Part of a small language model's weights.
Training: a variant of Adam for these matrices, 341M tokens.
Each number is 500 + 25 x the weight over its row's rms, rounded and kept within 0 to 999. Layers, rows and columns count from 0. Numbers have three digits each. The size before them is the row's rms in percent of the matrix's.

# layer 5 MLP down (transposed), 1792x448, rms 0.0484, rows 1134-1196, columns 224-335
103:474501496487533513492481521499508502513491485512493492506511467490522511508520462491516488481453489534507488516484498495492535493498503521459498463520514507499511525463482503445484512535466520552506493486534472496509502466474519491477516483550503534525430503543496514475521519500512494474500514496496521481500516520449492487473533534516
095:477455517523504439509485544480509488462521493516482504471517474503502546555490476511505493518482496519487487490506494475484491479532479506533493508477498535457537507463493530509497521449520463507530516533507507459487495509476583522464518523477526505492516509514498550485511533471475507506459443500497512468505515517484498535496479529486
104:493474495488529475520511554474536543532517541546501496490447453527490510449518504474479493477455512499462509487525498455510511486490521494500507525482493499481506468529504526537469517489526533511517555460490533486489464505474535494433472490465470524497525496485491485473520496542505502466514501485462478512497509508465509424489516480465
105:499504500471497544495475497493466504524502530488479539518439435507502493512494460459505510521506514495509504534487484453497495491473484504519451504526488471487527509469519512496438477439480479461531494554475448487471509539536506532542490525506493466471513518501511464478469501494493487516492533534503464510521509502491514482538504496526
098:482526537503487466545458512518493500494503535517492488475527528545529527482504484516456484479535496484467512491508499528522530467542511527500485500487511491511496480534508480473525471533469506485471542552528550474458510517520552501507488491504480483529459466536467505499510478481493503494538481498428533489490467513494479465487511506503
046:492488522517502478495523528486496489497475479498487480500639526508474516491509521499490493528485516487499506483491508507488501475489512532500494492485528507501495493515504484508508515497487483488509517509515516493513491509509508498495512481469506516499486480506482485521498517506503494484494474493478499499495552510497507514499509503490
095:526510544504470535460485505499513506490525512529472515499474492507506474513518528485537532488461519484479518547516495455537516549507517492504505461487507493520441519513468515506478530504501501508513514513506457484485452507543422467506541481533509522497489465455490468505533519465457492456485500494512490486498472470483479509474523490512
086:513519549501510487460507462481485573537494511528499507539512520502513519542534490451553513518466485489502504458515475507570477520499478504538523488484519508525448485505519517479497510444512502464491527519491474502510479516478473491496437508535506499480511480455510493514517482522447474502504511521517545485541503496512454489540537501519
106:481470519493514465483514539532497455526499527459424506498553452526505507512506508493504514521547492504472453543511543550489509473458486493524491497479486517529535533516519519497485510569472516489470480490495515491534485508507482526517497492498530512495523494489534507505525502514522521457486536476487530505499501517522494456483502487516
102:533490487501525483509494523496491516459505509527466515523508552520462471509480498482493556537500469492471485519459474511495522508524485546507519511502502520526505512492523495519539474490501492476458530514472526460494483492530480519489519506483479518461544470484498521550465514468552508459530486499548497459473452511494497492497555464514
106:487472503514533497460495479449502508507525529505465492516504538524484489464501519508489480455484501478506489486470535487479478504575466517491522514493537485495500481481489516536490470513542474536481524503461503508480530510471529511525495503514447524512534501468511475490470500515508513460520483518500533511448502483536496489494500503477
105:534511501514495538519513463499505510503508507471515502536530483529503539490545518479483539518547549518478469481515483505452507491486502498482500496520494483510536455492519503520508504481479446544529478472461504494454531487508520493459457484502481500498495533510515524479494509489459480509484508475474498443492467503452496507518528533467
101:474533519492513522471495499506513476479526494494481491550529517480495465514458519536473451496535466506528480475522486566510523451529529519515501469511496501470485515530476515539496445502498513538481481522504499545533492481503511446510513476506494490566475492539512507466498513496487499474491537520496534563482527522496481496564500502493
100:530520512480510507524516488442465496509493518499494499490505516477469528489465501509495494485487473551522567474504519486554503480514547532508465478495489518484435519505497501499544512590435484529496465477495552503535473465541564508487494482507509489479519483491539481535512527546496502473504531470484483496499482479505515532472512502500
034:511484505487482508483502501502474483536478515492494525497488484476445452493511487538506483520489464484482474497505502503512488517499506496441509499535487505515473481496517501492496500496491504486533531506510484487504519451511492501523511520506499484493498480509514520530501532519512481507525476509496495492477496466497518462520500539523
095:489492501507532506549501515511510548496520531559510515497481472539487508498483516501504462499492492535503488506516527490499475535499481477478500507508464525494496507477463450522493502491462497494480503509518544495500469502455586489513494496495458506511494498506501485521457460507488552548567549481480557522484527499522454497484506504497
111:516528487516469465520484528533487527475519530515476512525501515522488554457496533495461490461499479522525523478505471490504492506454518500464507468535499490496512467475509528498499497515535479510480496493513453517497490546470504531439508490519435488520542472457495493467456511496478492500513479489529559500465504497477532467541439513500
105:504520496477522499493475494502475483460471506504466522503531462491449493479494503510523513461505460513481467531485524495520495461510489524514461490513494493443509518520476521479530508464502488452477488564512507484453511495529520462480492501515507510505473474496505472465524491495464538494514504515471513497474463467476517535490488530480
096:508514493503512551475505482511490471501525494470499495493491574552488504469521444508455512475516484508465559501481526510498503485510507494420498526523492522509509508482524482490517501512458485539492483503483486503555507520493537478477480516531509462500479482541507540478544481516507471479544520511501450518553538502487524487532455488537
104:510535477474518533513553543475488481470481515509472491477506514544474479507495555489502464498486502505523480511521519509475511469521512509510533492489472537512536510523478467519498552510463498492474448528497499568529465525495584538490522490505497486539471484565514558548497485453472527479501529463486504498498501483493511525471457495513
105:537504533486509517462491505497502486505465441502463481472477487479487501498470496526499474539525513487520512496477490529520521499507526493507492508502492546497490538502512452508460503546490440513495527479528525496487493445488449525476485479488500504512521490500507523455517530463468476477499511458473501476543506498504500486526543467531
103:535508526493503541503494524474489481427507528466549513551440534492511503462505530493501545522450497485530541522471491474516532522503490539494490552498443541498532521464508514495449504443500472482469532521510498508494500507489518482488490498553514509496489560498493504491516504502512469497518548467465485507506464483498522561522516499533
097:518494560478485499479510510482530490476505503537552498477547607514469500531521452518489477486501502441517458487503477535477480497520470525506487567470468526509493510476519458501505466524535485501560499482492511543492489493497530465507506499494511487505480513540503541560522511467480509474517470485511528477473492489486492520519501512513
101:508524512497530464513492466474484518474476529495480531534584551472490558511486500527495552445497479551540484489492466538515561457458550538489517523519514518559495515498488497515500492519482502502496539435523507508482447457488511466504527528507468458481533474537509491488498487552482486513514496493531499446494521505445502514487509532475
101:508501502505502487496467524514515444452529479489478531467523537487516475512564509474484510498497515538466455481501548513438492497511529485520513516508523531507500485521508511508458514505572492499517488499510521513495498499507511446450529525505478503497512504535524459545489460504453492518503474515459540496499506543505446500521507468490
101:493449517477512458495498485483481544474490461480488493479522364493497519501506495495529490512506507500461540498492550477519481545483497450500485493521513500480477506495526493502463498503500518485502462525514522539512545492505654504496505525481536517493455491514500484474527487485515491528462480548480524522522500508520499494506507468487
102:504507495480512505518496535514501479457490513519508501509465478497520501510495458515520512461488488528507460531514510544509452453468531466533501493508481563496456486464491535506476521461474492463509492570507480556508534496519509525496545487461491495462484502482534501518493502496489495471452476520517540535511491494483511507480486454499
105:537492531554497529533520503539506481501489498518466514504479581516518508491513453488500476450510482497508516510544457487526503486508485528507480518523533552524478457512521493500512462540505522528516521493489475519495524507502483478524465488504523490525453492557519441493499512486484513481486518503472441457484507489474492488535490513488
032:525516503503492498533490546527420498484485523496497521517509506515515523517478493525493485493491478494505496511511523489532481487505527478494547499468471463517520538489502495516488462441535534493501496499511499523550469531507490528526517558502509494461488506508501482497484463453479506471467475458494509528472532538493486488540482470534
092:478484469489483548486486474509473485514506464523489495539500459494507554498514504493524456505507472496513579503511489454566515495527578517518492453501479491513488507500492495498517533481497457497490515500535487483523488484527491522534463516507493524471510498463482494493484523493482478471470504530499496536442469519476451480478505474514
098:501493500497496501504506518472520541488523525513484474485508557517495516526526507526480477516479500519486523496478500445530522502491510526490463484501556491499533514543514523528488464426531543508499461462548494468541515465455484498494454475504477554469499508495533477502449533522469510505510470467521501486494504479489511496507528528517
107:516510536507499506469494447502515509484504494480461519519483490504476466486481556521501492497489478503465488484506500489486487536490506495523491527492481495502469474497472492543520511478495497563480469527506428506473500459564527469476522526536503502521492502528545505476475517531490506484505494505521501529487512482509493515487489538466
098:463538478528537521524503464496536507475540509553492483499472606473496489500512522561471487519494509524530547526504488512475496463529511537490538514493506505485469467500513469516511519559469484509489504534484512536549534498515529537509528479492521511521512467494443481503482456498516474479482512450497491475516502477471465529450498497509
097:517489515511497487480473499517501494459505508506502500485473554483508451505496510501516482501523495505512502472453516517478501496470543467522504480496494519483512513440487519453481498543473477531493523529502423499505489520547528470482450515517496512541448484493528519492500501492493515483559564492524445479511494495474481463539492494493
117:505490510489500471502497527509501524527505515522488489514495509502485488435492548515471543492466530488460468490497531520471485487511483456519502508506536513449525503479486523506464511481527488446468529532479461502490507505510485514461473496509463506499494503487529481499495481512458496490541493523543488530464545542517460511499513506480
099:511507436481485492551514526526550525465513501513450482499460413502504517459486510483493513511491493521471501496537468505498529483551485503490485537517522490483542498516503516511522478569510487493520494475537506522474476512480423508489492482522510502528526478506476527516484551482493498477493483461490504480500439510533520494534490519530
090:499553483504475496492534530517508500480534535501487538482499556489514471480513469490496549475482519489551470447501467463481527516480452493507512478465481523484485516483490501487530530498490532437510531481494515479504530483490577461455500527521503487485474520530483536476493511516489501533546473502490517503518473499463489482461538532524
113:492487492477500483490483448452485462517517518465449532522503589483496478510509492454503505462540456520472486462464551515541472456506498506477490512531509469522470514503504560458490508452519502518516487546488532494497491491494490485498518532486498492505489515529461514469518460523505506485482467533491498523513500498536494453508461514498
090:480505486524486510570522541512469532508498468489520495468500519498472508507523516517487525472478484538466468513511504467491493525507495505542487498490486509506508501497496538480492514505483492505497506524462503490514504510460562471555470515482508499467524524499447475525504491512487516501485484510519519499487487558529490520487495495534
102:501554479490516461530528550477453573481450520477509471448529531479515511532488429502456473503517502465513561454549477537516512508484511486549485494519484533509485489511530541508525519493491493469503572525481508460503500499477498494532464510491471519526471544487456518513505520494473469501493475527499491521498538500498504460499529484510
108:503523528507516491482482509507459520507477529484471499450509461474493519512468500449479466520497529492509471495515554468520507490515532530518511524470493511503511548538464492544482492435530497499531511498479470493483497506451490490496512515454499489490528512494499514460531505542506538511506504507467491489534501502500524501507509498479
104:510494546494518477526507468488519490496503480493538512505490521521488479509453525507536489524482548517530498527492483534464482483493516460477537488521493491468468532458523524532496478318496512537514516442507528484525487532503547492493513485496488498486516508498478476514490455531469512498554541528475528508501499492528503545531500517494
102:486510478528484473482522560494516465483544467483460497499479498514488483490535492494500485532521492475459495474497480533468496488467464481488547529514485502549474533472481513525482493489515513534466475533494490514494519537455499473481534486514501482500492532499466504455510466488514521478502482507504489487503544499502476544500519532484
103:484476514509512497484450496547491502473480481502481518511485550484531513462483486541500492506519470507492501479465451462508501518498496499517499443506505505540483504460484492523551482516454506493535526447552516504510496541486466464522458442497463453418492530532469487483491492501493494469506489493499460501485568451487517480496482485513
105:530510553496531506544461471489523516478528549464484546562492451504494529553449511493516491489487463502504494505487566517502482494549495498514487463476482473539489554534517453498469511454470479511509496506493503538517491473475485513490521482461460494516505495505504469484507487475489487507525548454461516535516462525524470526543533515526
106:476512485507483519542512500501512436550483493492477472460501457450509517468521487512485487438476454491529549502537489529495463480544501509519521513480501500493501512495501522468483495467456537489521474459490470521453536489473456521513517489486507495492481492482507510503527490477446539497484481460494506500446512456492476514516528499556
096:547472467514483475489488502493500487525506510531487497498531468504459504508472498520468529522490516551482521536478432480527474527469474499512536519501509525482506508508467529489517480541478503503495468495495527490491478487527545493459452556473489519463511481473432475550502498499564514511496487476517463497481472517499530535542501488501
108:488479510524468511485499538507518455496522479510486486461527489475499523489522477531483500487503493449477482524477491479509486464489461508494490485503505503495529518510519479478498508472501488533500525506479479496474520473472473453482501517457491539506530467481470508508539500547499494484481459498539404468499520465512507515510526533471
089:514487499498521519526472466449452475541469469476516489433472527510541482479484508512509521500484463477450472535533482477551510501464485478545534482502487521498414485450480464532486511508521514501526501493496539478445466493461468521512481457462492480496437505520533505531520497479497525500540499517529487516550516496503503526494533530537
103:451530526478502478507454539483528509509520528503536520486491483527504516511510488506490498498483487454472483505493514505519542464461504499512475483478484482515509532515550490506493470536489512485537484515530445496516445514484437496493501486515483495493449509516489524513490547540491475482497489439512506522482452510493529542573508533500
102:484516531531470444523491499483505521493474520524494518511504497500464499526469459493474499452469477521503535470512482511529449546489523477517504513546461499469501506488512480509505509482507517516500497528498499517514500488522452493507492472484457514508519510479472537529515483531526497523540511494512479490507502477479486517516540476510
095:484511531527515485491465480534494534547475512502544480470504478498468514514484532513469507537530470492515501510502502535450531506518475522469501488471518468507545474505532510511509498557473508524520480517522531450488484512506545501528516493435456500501510534496484473540515511498520478476509554492483501457518515500448527537470497523507
101:533478466499509474468501490487514539472503492484542495468457512494437474513485510536483469538542510482513504480525488460511518481511535519495484524494487507532476478503499455526570505467497484518461545520501466465463504485461463520464520528463505536483490535531420495552479515507502483497478519445513446522533500517454502516472510525462
108:480493556523504484494482490521524486482490506526500468470496446491492484476494511540493514492459506478499470520498494503516448519503488482481511465501508503475522491473524548524503531362494549497471493476538472500482470495485508521481544465480484496500502486489508480533513480508506480528472499545473533509499551463536508571525497484490
102:475469508499488514488475506508506539492477495495466509514504472534513492535494529477542454493508454517492473500530542503527528517498515498463483463482535526504464521531529507487455520531563479506476499486498471495512521527465585499528491514521521483498554552485496470460561502512531510501509496479477508517535540537534467452494507491491
104:487547463483536514517530561522529529472462498518540501504426521488465485507492521513491527494501488514474492502526506534511466520549499507474542541469492481473508486479475507543503515520499476530527476438480509467507478489494488465501528486475497488492527505521535499533514514515483483465482458456448527532510484522452508492542505501499
102:487482500502481494474504529488503525502488457488475487488480500506505493521448491500537484529459484548507541516492556507537437509516506497542461493515534505510502486493435495487490467546480482540505512474525484503494495477532535500478498530495511536510487517527514512513466496496468526522478494478527518507455482522506521514506459505485
114:512503493441501515495543466466489481527495497464482503520511523550521518517525446509494532450502493539489451512520483507481505493508480466430554485458475471491479522475464471480448489429550500520524528506548481531509512491502519499469482515549472489452494483495507514489515516475513505503498526525502511518521483465524524503503494520524
105:485513482497553497532458481514455506554517480468540502556499536475505482475505499489475520474483438460484471469527506455535491472527517524482517491496517454539425513502503519490537511468507501504501499528509504478487480478504504489489496500534485486484511512471516489525464471502494544490472494502493476526518501490512545549461490518536
101:530545495496465528492522513532542466526487486562535495523498452467493478523489466512495503463517493520504465546512523514485507506505497494494503502528500497502491505477497517510531531498531508495503484516490477555494463511438523458505489478486467516524511462516452501520486496506544475506440518476489477484508513517490515489478514495519
093:494530531527508493454489495469499491487505530512502518474486531497478480534495513467489465496488479497487468461520498471454543504522554483459505493518485515453484523489503481513511513540555484488458464512466483534514517500526527487510510514465498473528504535556516546513487494488497519529516499489506456560490540447518476488507453488517
108:488491498499518492457520508501512508517495523521548486476515497516520520531504526481455465485529484535445566526496549492495513510540520497525539517562474524498499419512524494487529538509504506468523540525508507473494511495514473515519481485478479505513501485500501465496463488496524481569471478452508505504499485496506518471477504543497
111:505510521469513521504498470522527515522522519479510479490502477462531487546517492515474482494507511513545499486479560512499465524470465511482459536456517503457514482533466537478530487438528494499501501503474475474519514504496510499473489497507478494487507508510506504472507528480514459522488493485477525470537483517476512501506444506534
# layer 5 MLP up, 1792x448, rms 0.0531, rows 1135-1196, columns 224-335
092:456500489536489516523491486513494449549492492498498510505476511535464473516563518527482521530526509474485528494464473504486476521517490481530469445526494521547483501521479473451550477526542511451479521539487473485511447512525436496510492539522522524459558528471483504492467517482449445530487491492517485467496472467486473458525485509470
102:471549543507505461476487487491485498514515503511513466528461515537506522523499531478530474475551477511499502509516490475489478502488512551502521471543570511521544511534496534508494524471498558479517526506508547540526489542478479518476482495527548462485463493473502496496424500475498474530526507510483506542509453504508526512462480524475
109:497485474494518493490523497453499496479498502467511485522500515445507477457500523504522512480516506515511487483476475499507496501477461482519512503489520498488497512501493489491521475503451480486506491562462429483555496496496491537509560538474499485508503526493511479506488511465525448525527520453472519517513481486506477516502462484491
098:516483504528526496507513503469481408551508518512532500559492477521495515484494515506467505482476517531477488469521474492488519521483488535531483498516496520517470456533466478470501512513547521474510529500475491489503470505468480527561492486511519511509544546491500437532488499510505507531501484469510487495524497497473476519502459530515
024:497521513499498514505488450488522472494505494463491497530491540483545469476493512540453516490509510542497516525486525541496489506504484480515486470528499493523485443515516455528508510498475524483478529513535498525536538461498434495521520527509516519516524455502487452473456484491514447528506499502467478511472475488480530487452487499465
089:441473499516467499502548492533580517483460488468483499493512495476549529507502538507522492472575537530512471527512529529469519472479468505515514496524530476505514458528478458514505529513523496478505499565508512490475461472539503497509537485479541502513474490461487498443484553533477495526459505482497504471494496544516510485502497531509
085:524532526474493523514470494494482489544448502465484482502521538509496492462487469491520489467501516489566478499532469468479522505516523490497529440508481464528460500510477511495526529527482494517462519528528505532491497531528468482482524523538511513541513473479503499457484517494566483507540505513503479553493502489542505505505495568511
105:483524508501455517501482501502493513489503525517463502521496512476546508484509524504514519495561522487514490547458488496523504519516467480525519472525462526506511506504458494468524471513504546458513488496492483486509514519464456500464492480478553483484507503515534484474481482497505514487547564546510524534518495475474490509486457507501
100:501535469475515499508490494553442477504437450544486501512509495489497486514541474495473492465542482478504539491500478515461493471497474499525476531470522500464509478488549487495506510472519517496478501501456471513542497506486471511518489542490542489524482533493472495479500493515509497470496484511454530455480476520537474539508522479479
108:501494514538468515502513506532536512535529542509501462559525504530463506490525507490535454530495475477490514509509490491552536543459497492495505502549512487457491466474491493490489486489461491533452508535489499514470486519494416502503487502547475486540540492491526488541474476464463512481508508466511462467494476515484468530469489455486
103:503514525514513510527533499517516484470531472503480466503511483514559478512513489477484491516490520512498496504451523537519491549521513512475511507493464439535496475515500465478510521525494501531519511516470495499512495469531484480537506489505512483501534494487452495503500468460526490527544496492496519524510508481484531524497493469507
104:472500548502499526489529484490473494475487479528483477497502506541512515469467481476455522479484503499473515526470506522525473456516513453498477503483465494512496488549528503523476533520496489468519467496557508476577468509507506516512493497526464475518503506474451487509503478493517539503502525524485495536481527507526484500473489544501
098:524490507567488509499491502483476439503492479527508506520486480485487526523483500491553527510491512502544453571504503483473484478516483487491517479530491530464495494532524518519478466510512469470507515516483453482518467508481490512493595521524461514505498471511452488487504537481552525490498515523500517482503504485476496486521411513519
024:465485506467482466469487442505542478503485448455521508506480529460463489473469536516502530484516521502499512477462512535486498495489512488493506519470502500521513496521528493487532498553498495448502466540467510514509527485507447487507539507539508492518493457488488463492472506504466501480478530495491472482480481526482514520446483510497
104:504536473493504534470478452498527485499516522509469513485486492502494519494535504492515518522532491506504500516444498503503503535464521501511517502471520503479519489504514512469529483585486521490499502477521532517500517456490520504481474464497476496503486497494466511446487505507509509468518488511467492545503494498486520519470495513494
115:541478482482511499476447464479504523485516489539533482485499507516492510492468548501505509499521555484506531493470504502481527476477484496471529523517526504444495482501525455532480478513528477504503497470532474480514505485503481566462458478514495491459490504497493510482463475484545530476461457500479459464495511529485476492463491542490
104:490522498493528472487498418533502507532471471545486467527494489527458482475529517521560504483537526432500521465491511459502479482454544533509491508507510541488522502497518486521557511479542553487523511498467541499522501523524466463504459483497495528491492523518508478483470506523510464496504470516524546523459468501523496491490506501469
096:506479503496552496500500450539477501478504497493515504499476506509472486503485499475529475523505494468485489492451502490504488540499456530525522514478495501462524475516520500542519480505486504463517553552534505479544495461529508502486502465503509507511531473477515488474515492495512505481501521488529478506536516501489548511497443442481
104:469528503506506462485475452473535446466544452533451486519518516464501489511538537482484455529541504484533515494485489486485504492452521462493500475523514490531523492488480534494561488535483506494520485499491507461491557469451503521498512502498500493511500542476513489536481471452482507498477498503482551499508493497484525506513511487490
101:535482478445464484513513501477504514518496519499490523507475467513523481513465564501516519506511519495486457467477546468508458494494491522504504512530543526511527485489525519485485522488504512484519462465493462481495501461527482549475496503460504530548529506505542490477479492460487526504515525517546516466479511514521469455499494502490
110:472521512516501515503491504462442499501515474499503473535502514509554428491470537500491520469511553475467511533504511481494499508527507496537537497544554445490518512514477506514471500480514507461535522483483448493504489491489495537489567526490496511506511531482490505505519529485506521516486485523479513552521483455510547491492454462497
096:465465563518475500534508501498487469461460478537485475530540514509471501467467476508455499499516499500527533489505477554480503514493492477478542496539477515550488458495523491494522497577486479448535503555509495471547485480481506467470517491563496501509537501503516511507519483543464493513476482501503495517541484481516493505504485517482
101:506482508523480479476491498488508484512513485458514495511487466479535513512524512521521480513555506494532518525472495483508457502499502490523507465503540522501551492495521491510536498516530539496494488504481539477477487510481496542515535460536513498492487475485513493518461511489465458500539500497509500518468486542486537502468502499484
104:498551508469459525488489446494505504518502481481476503572495498526498591474524526496500472514516547492484505535502555520476472548494482481482473464476499499480516450494483491508522471517504484509466468537482489503458539488477489500490512491517499473501496503462556477512471466503469487455506521533484507539475475536511460513497494489475
103:514472486506529455534496467493518499510522532484478504469510476476471483441481504528508493505543535514440519517465462472497522505486494553516516472516463440461520524516505500478499498521499492490512548489508513524479517461512513474478518488483474501512506470536458485557509530509502481536471507467468480539510512494499525453505484512482
103:496543529502517482491469495520517501542524500528513491499496511538495529493530487483485543480516490482493517518521483509488539476488550491514502510510519494493474481493562519464481521543556469475488511516530557478473490537490499521503511538505468518476486510447469492517471493485506522446499460525504466480450485461551478529478482539478
101:495517514514531532523484511497492518499490544522495523519469474521502488532515467473481489482496516500458486513525501464505514487518525503541476510519541540471516480559455531475528490481533545526487542486512516474474538527550453517487493541539462497458543494474466500514502529548482499526485513461502521486462508486494487536480429499499
028:478480497492494499493489477461501482483552456513508493511500466466491486506506493521487510474544506537500492514480515529482511568482486478554492509517479519527512470477510500484536509527501501493494486511452519480496509454490453480526520506476524503518533498498468478508503537508506509490519525482502503526464464525533504506500493536455
092:503481563502504463501471504526534475493525501493493450514485503522490510475485489469480513470476522493515488485491498508512554516544513450514512519521491489446475529529512459511527509565517498491542522515465517510510484448464499519511510536495506518488491486521507475519484465526522495515448491508452511455533537509543512515488505545494
097:458493477540476513517478495528460499543491465509489494548518536496481529520507498518466525457493530473530499516490515528506534474529459480465483505548520509493557502561501460516486491488483516514489500509486526535529468465500492536514494499538502509523499495528538500528472508520525457527507481525530529490500500499554491503498494500471
107:453537508483458462510542506541503485517524497472505481479483522509511489504508498479471483479509531502495499513516521549474509534510511532505532475505524495534503475568519482473452496576529499517532501524500503485520538496515461479514520484505483487488502499486482496493498453499517467500507490516509493520485502541489528464483496515506
097:501512488464526471514493490495495537494444517483504519509487485462523524452490483456528509496542500470521471507492471495482469456492506513508504473498515461499506517519496517501475462515476501485509459482444523510534539488531470500508517546485536520451489529501520481505495504473529526504522491538530481472534475503480479469500503505502
105:522527532529512478537458509510443496454500492488521485462530507513517486427556491493517510519531498511536511493490505510497475504470489502528474476483496521509506500509521507452547512505477482544471516538467474492511493522499500511452476518512509493531528494506510487512509496465530529471485505464513489489504491541469509499514450493491
115:517476512530524531470483515485489499497533486540499463528508481527522496459529497490495483501507541482509470475469481501528471471504490472531465505522509501491464494528514511510491484526484545464481499521466522488500495478515461550504477467530482511527493498436477451439511460493460493472449500532470521542511477499509496520453490502501
097:501459436432461495543450506467491491464456481527464481513500482495495543497484531513474496480504526502516554519510487494534501513490479455512497476538513499519518484524488498486507473541499518500509501513494470489511500472479460489503515502497474487484461467479458529510502529507527449519531508481456487472476454506547496518519489505486
090:560504527476505532494512496445518478456497500514511474490530525513469479505522496506492517449495485546488487456473525569489530532457480552478505504523509492503524507484517479479486471462553484489554521528507483497511517531527509495452502508566468526539498535515497485493521487485464518505496497495448493469486501495498510500507487524504
120:514502510474504487494523508488462522518475494487488467494478511506491481514464504495512527477506513496507526534524502461496502487487472500491532531544488557537483483524494492546501521484479476508472538474536506471497530498545444447478491509519465463496546475537473488448508485551529511538475520520487515498522465518506532451452468499494
088:534543561504508505447512498476464447483489472513513419488422494501498500494548468447531491521521513482501565485503496508479511484475532494466503481518485464482473506478505456496507492514487549498461472516522498447510533457498482471507548482544495483505436485501478492504511507495453472457520469504500494535493509498477526481507457506508
095:499538483486524474555530457529503487499490527472549476500458512451496530514477506474510466495510489471486542498508519496523497451502490530493448489456501469523499492529539533521508470485484507529491496522483502475555522515516463455464475475533493481487463478444517476464473538514512475462458517463524492531500446469517514498469506513515
106:474572536538532452543511490477464507471477464476513472499466503490485490504530564491563471471529500524496506483506472478475517474489491529533504500525541471514505492521434518494474495492481530469472541474502504512536428466489476481467516483490530476489516478471530483524450517514481504535533492482531485474475483498500510534485468550479
104:494523503484485532503506446460479470514473481517500515488456513504511525446527457485514512465511535467529492469458508533469522512510513505503492493550510470434476476533489523466509460511517521520443502491520560432509518504516516538533456484498515491538482509509520503467481488483536469533539520475456493519510506539543533537505514518477
101:500481530495509467472536514469498442481496478496513486511498542535472494530475532570493477484537553469527457463516498502521509480492446512532517522466489474517471456477480496491488475479510508543484499509474483513508541486517459475531568477528535490460505493495516495488492494523525512499507488464506503488502498534531501478497436533507
106:480505492479452514482496473497511476486518460538502521549508466487547526484464519522489494511470463513535465498518530479479473503551485504468513516491487509478523502538431509490485481539476500497524511489486497509552479525511482528491507463537469484476497494518503504487456504488510521458489524522461472489507505539561498466485496532473
108:485503497483523449509512492511541500541475536490487482581533501482489504464474545475474456481487519465534511468467506494487488517514469456521477472487517485482498485517516515508460467494539502488486552562500537491528477473514485469499519516521470543504470532527527504576492488522532533525512514478479529468508482528505480504507525497510
103:471518443511483512488476496521484443503500503505501490533516503503473516495550517449533537475467509480508544488499535520491465472516471478490475513537527530491540465512461522471496523500495528490510534498521526531538493492522428513519508541491549465531509527526480490476491499508512500522457476540475506464534489547494510495474476461520
098:493482529529512551538522498496538456454490527472498445493480535492485495493514522519493499501521560486492535456484481456483508509517512514490458493467487530505526493470495453518544496540479500483496533505517472482485486508517487507451503478507447466550436474497515500497500516480504527487497536500506484531520498464539511525511514513513
108:494517499502541495495525477503521512531498470525505498518480512494522510506480496489528462435530489490519478471530486503525545455446505511497577542516481474477533465503477484478517474479506499483463534485486492505497461438521446480456508496513506469477467500486503496501491493490444528471502485545478499554526505530483502507483453491515
085:516465467485478516498476508550534486523530443511513483514500515489500497425508479526492525522483508501519515519491494478527474494478469498527473519462503509479483509514523507508557498521489529527489486493496484535522542486572446525493486505519520546511518513516549491470508523494486509524479484475471446537517516503552492490452495509450
106:492512499467479479527486506514506484523500441485483537505485492454493530452501523531537478525480524517521526479502486533525498501465537511454489513478519444530527488483544533543484537515473523473509483523505488513517488524429501497508485519498528556427460488463544493541484484507529485557451526488524505499475459495548514519467492447474
099:477483518535514507496468487516520541528493507501544504456548497473493502527543504487494516513520525474502507463524485478519494490469469446477534520487526458469510471459535526495485487497505481472505524512508474490505553527516483564485509500470531514494471510479495461499503506536470496481455582518539519497507505510451554501452505536472
094:493475491498507472504506509499511514485512500502534512503528476490487462507487491522485483497508525492509517474522496462511515534508536496544474521499477453505516490481493429481538521552475492453462491527512483474509513458551487475503472483447485440481503534531523439505498511506557498572548516506512511475515486507479502500460456534529
098:490533472532484495511497470540492508500507472470516494522501527502445532521504517506531527469513519473495496507516492502504493457476494532514525496505473486510509491520534466485523478506501508571507478495519540515512458490487492502471538452546483491478479490482517499502493540532540456464464499456484538479499488458501519492516495470457
105:480498541493486509533505471495533482545484511467520523514489461493521516480549521511511524502547529497511530515448492491508519484517543492477509513509500476473490455478479462515477463482506514519496516522533522496524502490500454520510527491507510469481452476498492465493495483494487447543516494500499493509511475524488554504497523553514
107:500471499498529491519524489518497493509529503503524497504453486467511480522551500545536476506539495509493458524475488480505528512504513521527527469503539489491495470531481458463483511496564547498516493499515483501496532449516485459492530489489497498498520531494471452501481481515467509506491517523470501534480505502502499495450504508472
106:502492504488445501476463512513507513501466449492549500481513504457499523497490500495526515457521459475475479501532521508480492536475488495527504560495505513480509504489535490471506482485494478459552502506529487506482479479464502529547502476483513521532579479504488483521490519470494529486525510513489536515498514547486523510452484533499
106:471530476469466489541455502487474499511458480485502495475487495520524549515496504506498464495478513519519519475495501500504500507514444513484502514548513491532499502484495511513541487490527517506504473475518495518490523518468451520490488471580442496513524448492490496464468465512515455522508530518462472542476519574526482548476477500482
117:509493507501536485526496499483472485492482489514484534522474501516526516461511507515488496545492539447519448478524521514472487491497507510520485465451504527465491498495535505463521522476513478513478492563460491462456484488499480484511505517471529500447564500513530451505508529487497497477502474513526465510440487524476529509437473500489
110:495509525506511479510474503461517498506523454485482520543523544486533482519479501503461522528505523508516527522540521512460499497494522468481502475496485489470493478525472503505487503500534467466542499489461530507527488513471456515450485538444460551521458515505525497500501511514519493555495508503497484508506484503490545484469527503507
100:511492502522483438531515454521500495525503492509528504513550492480505551491491480479474531483526535511493513465512462503477478443500487476475538531504569515499527481485465515501525505497492527468486504489542523510523519519510458532487487493531565482505510476484512501506467519528479485558465490496513503479539506508501509486471523505503
094:521513441454432473480481450537532518495504465519476503488495501495485515495503537519498511486508499523468518509476477499481536506514491484470527527571523524539522520479479500475523543544509513489542505497516488501457540501526516506499492486528518547534521521495489500459495529515504501470523514523476443473486515460459508494462498498504
106:468461512494521507487486482541480482445469512495508520473482513533511472488528499526518487519524492492550526476532504474490511464527489509498468519446519494447499487510508511475552462482513466446493503518450537500495505558523498558523468489491496541535541480494507478504512468480549438507480479511504532452520487516493508507459508524498
117:460471494490548483499524465483497499534503523464501504528539508495505513504471538492514498458496508459535466437510504501484507502492478488466562523478544523501482482500495492471496525506518485449512486514551476494553494459498480477474515560464511544502491496477517464485492506515485495489505519564504507518501487518530494512481489485481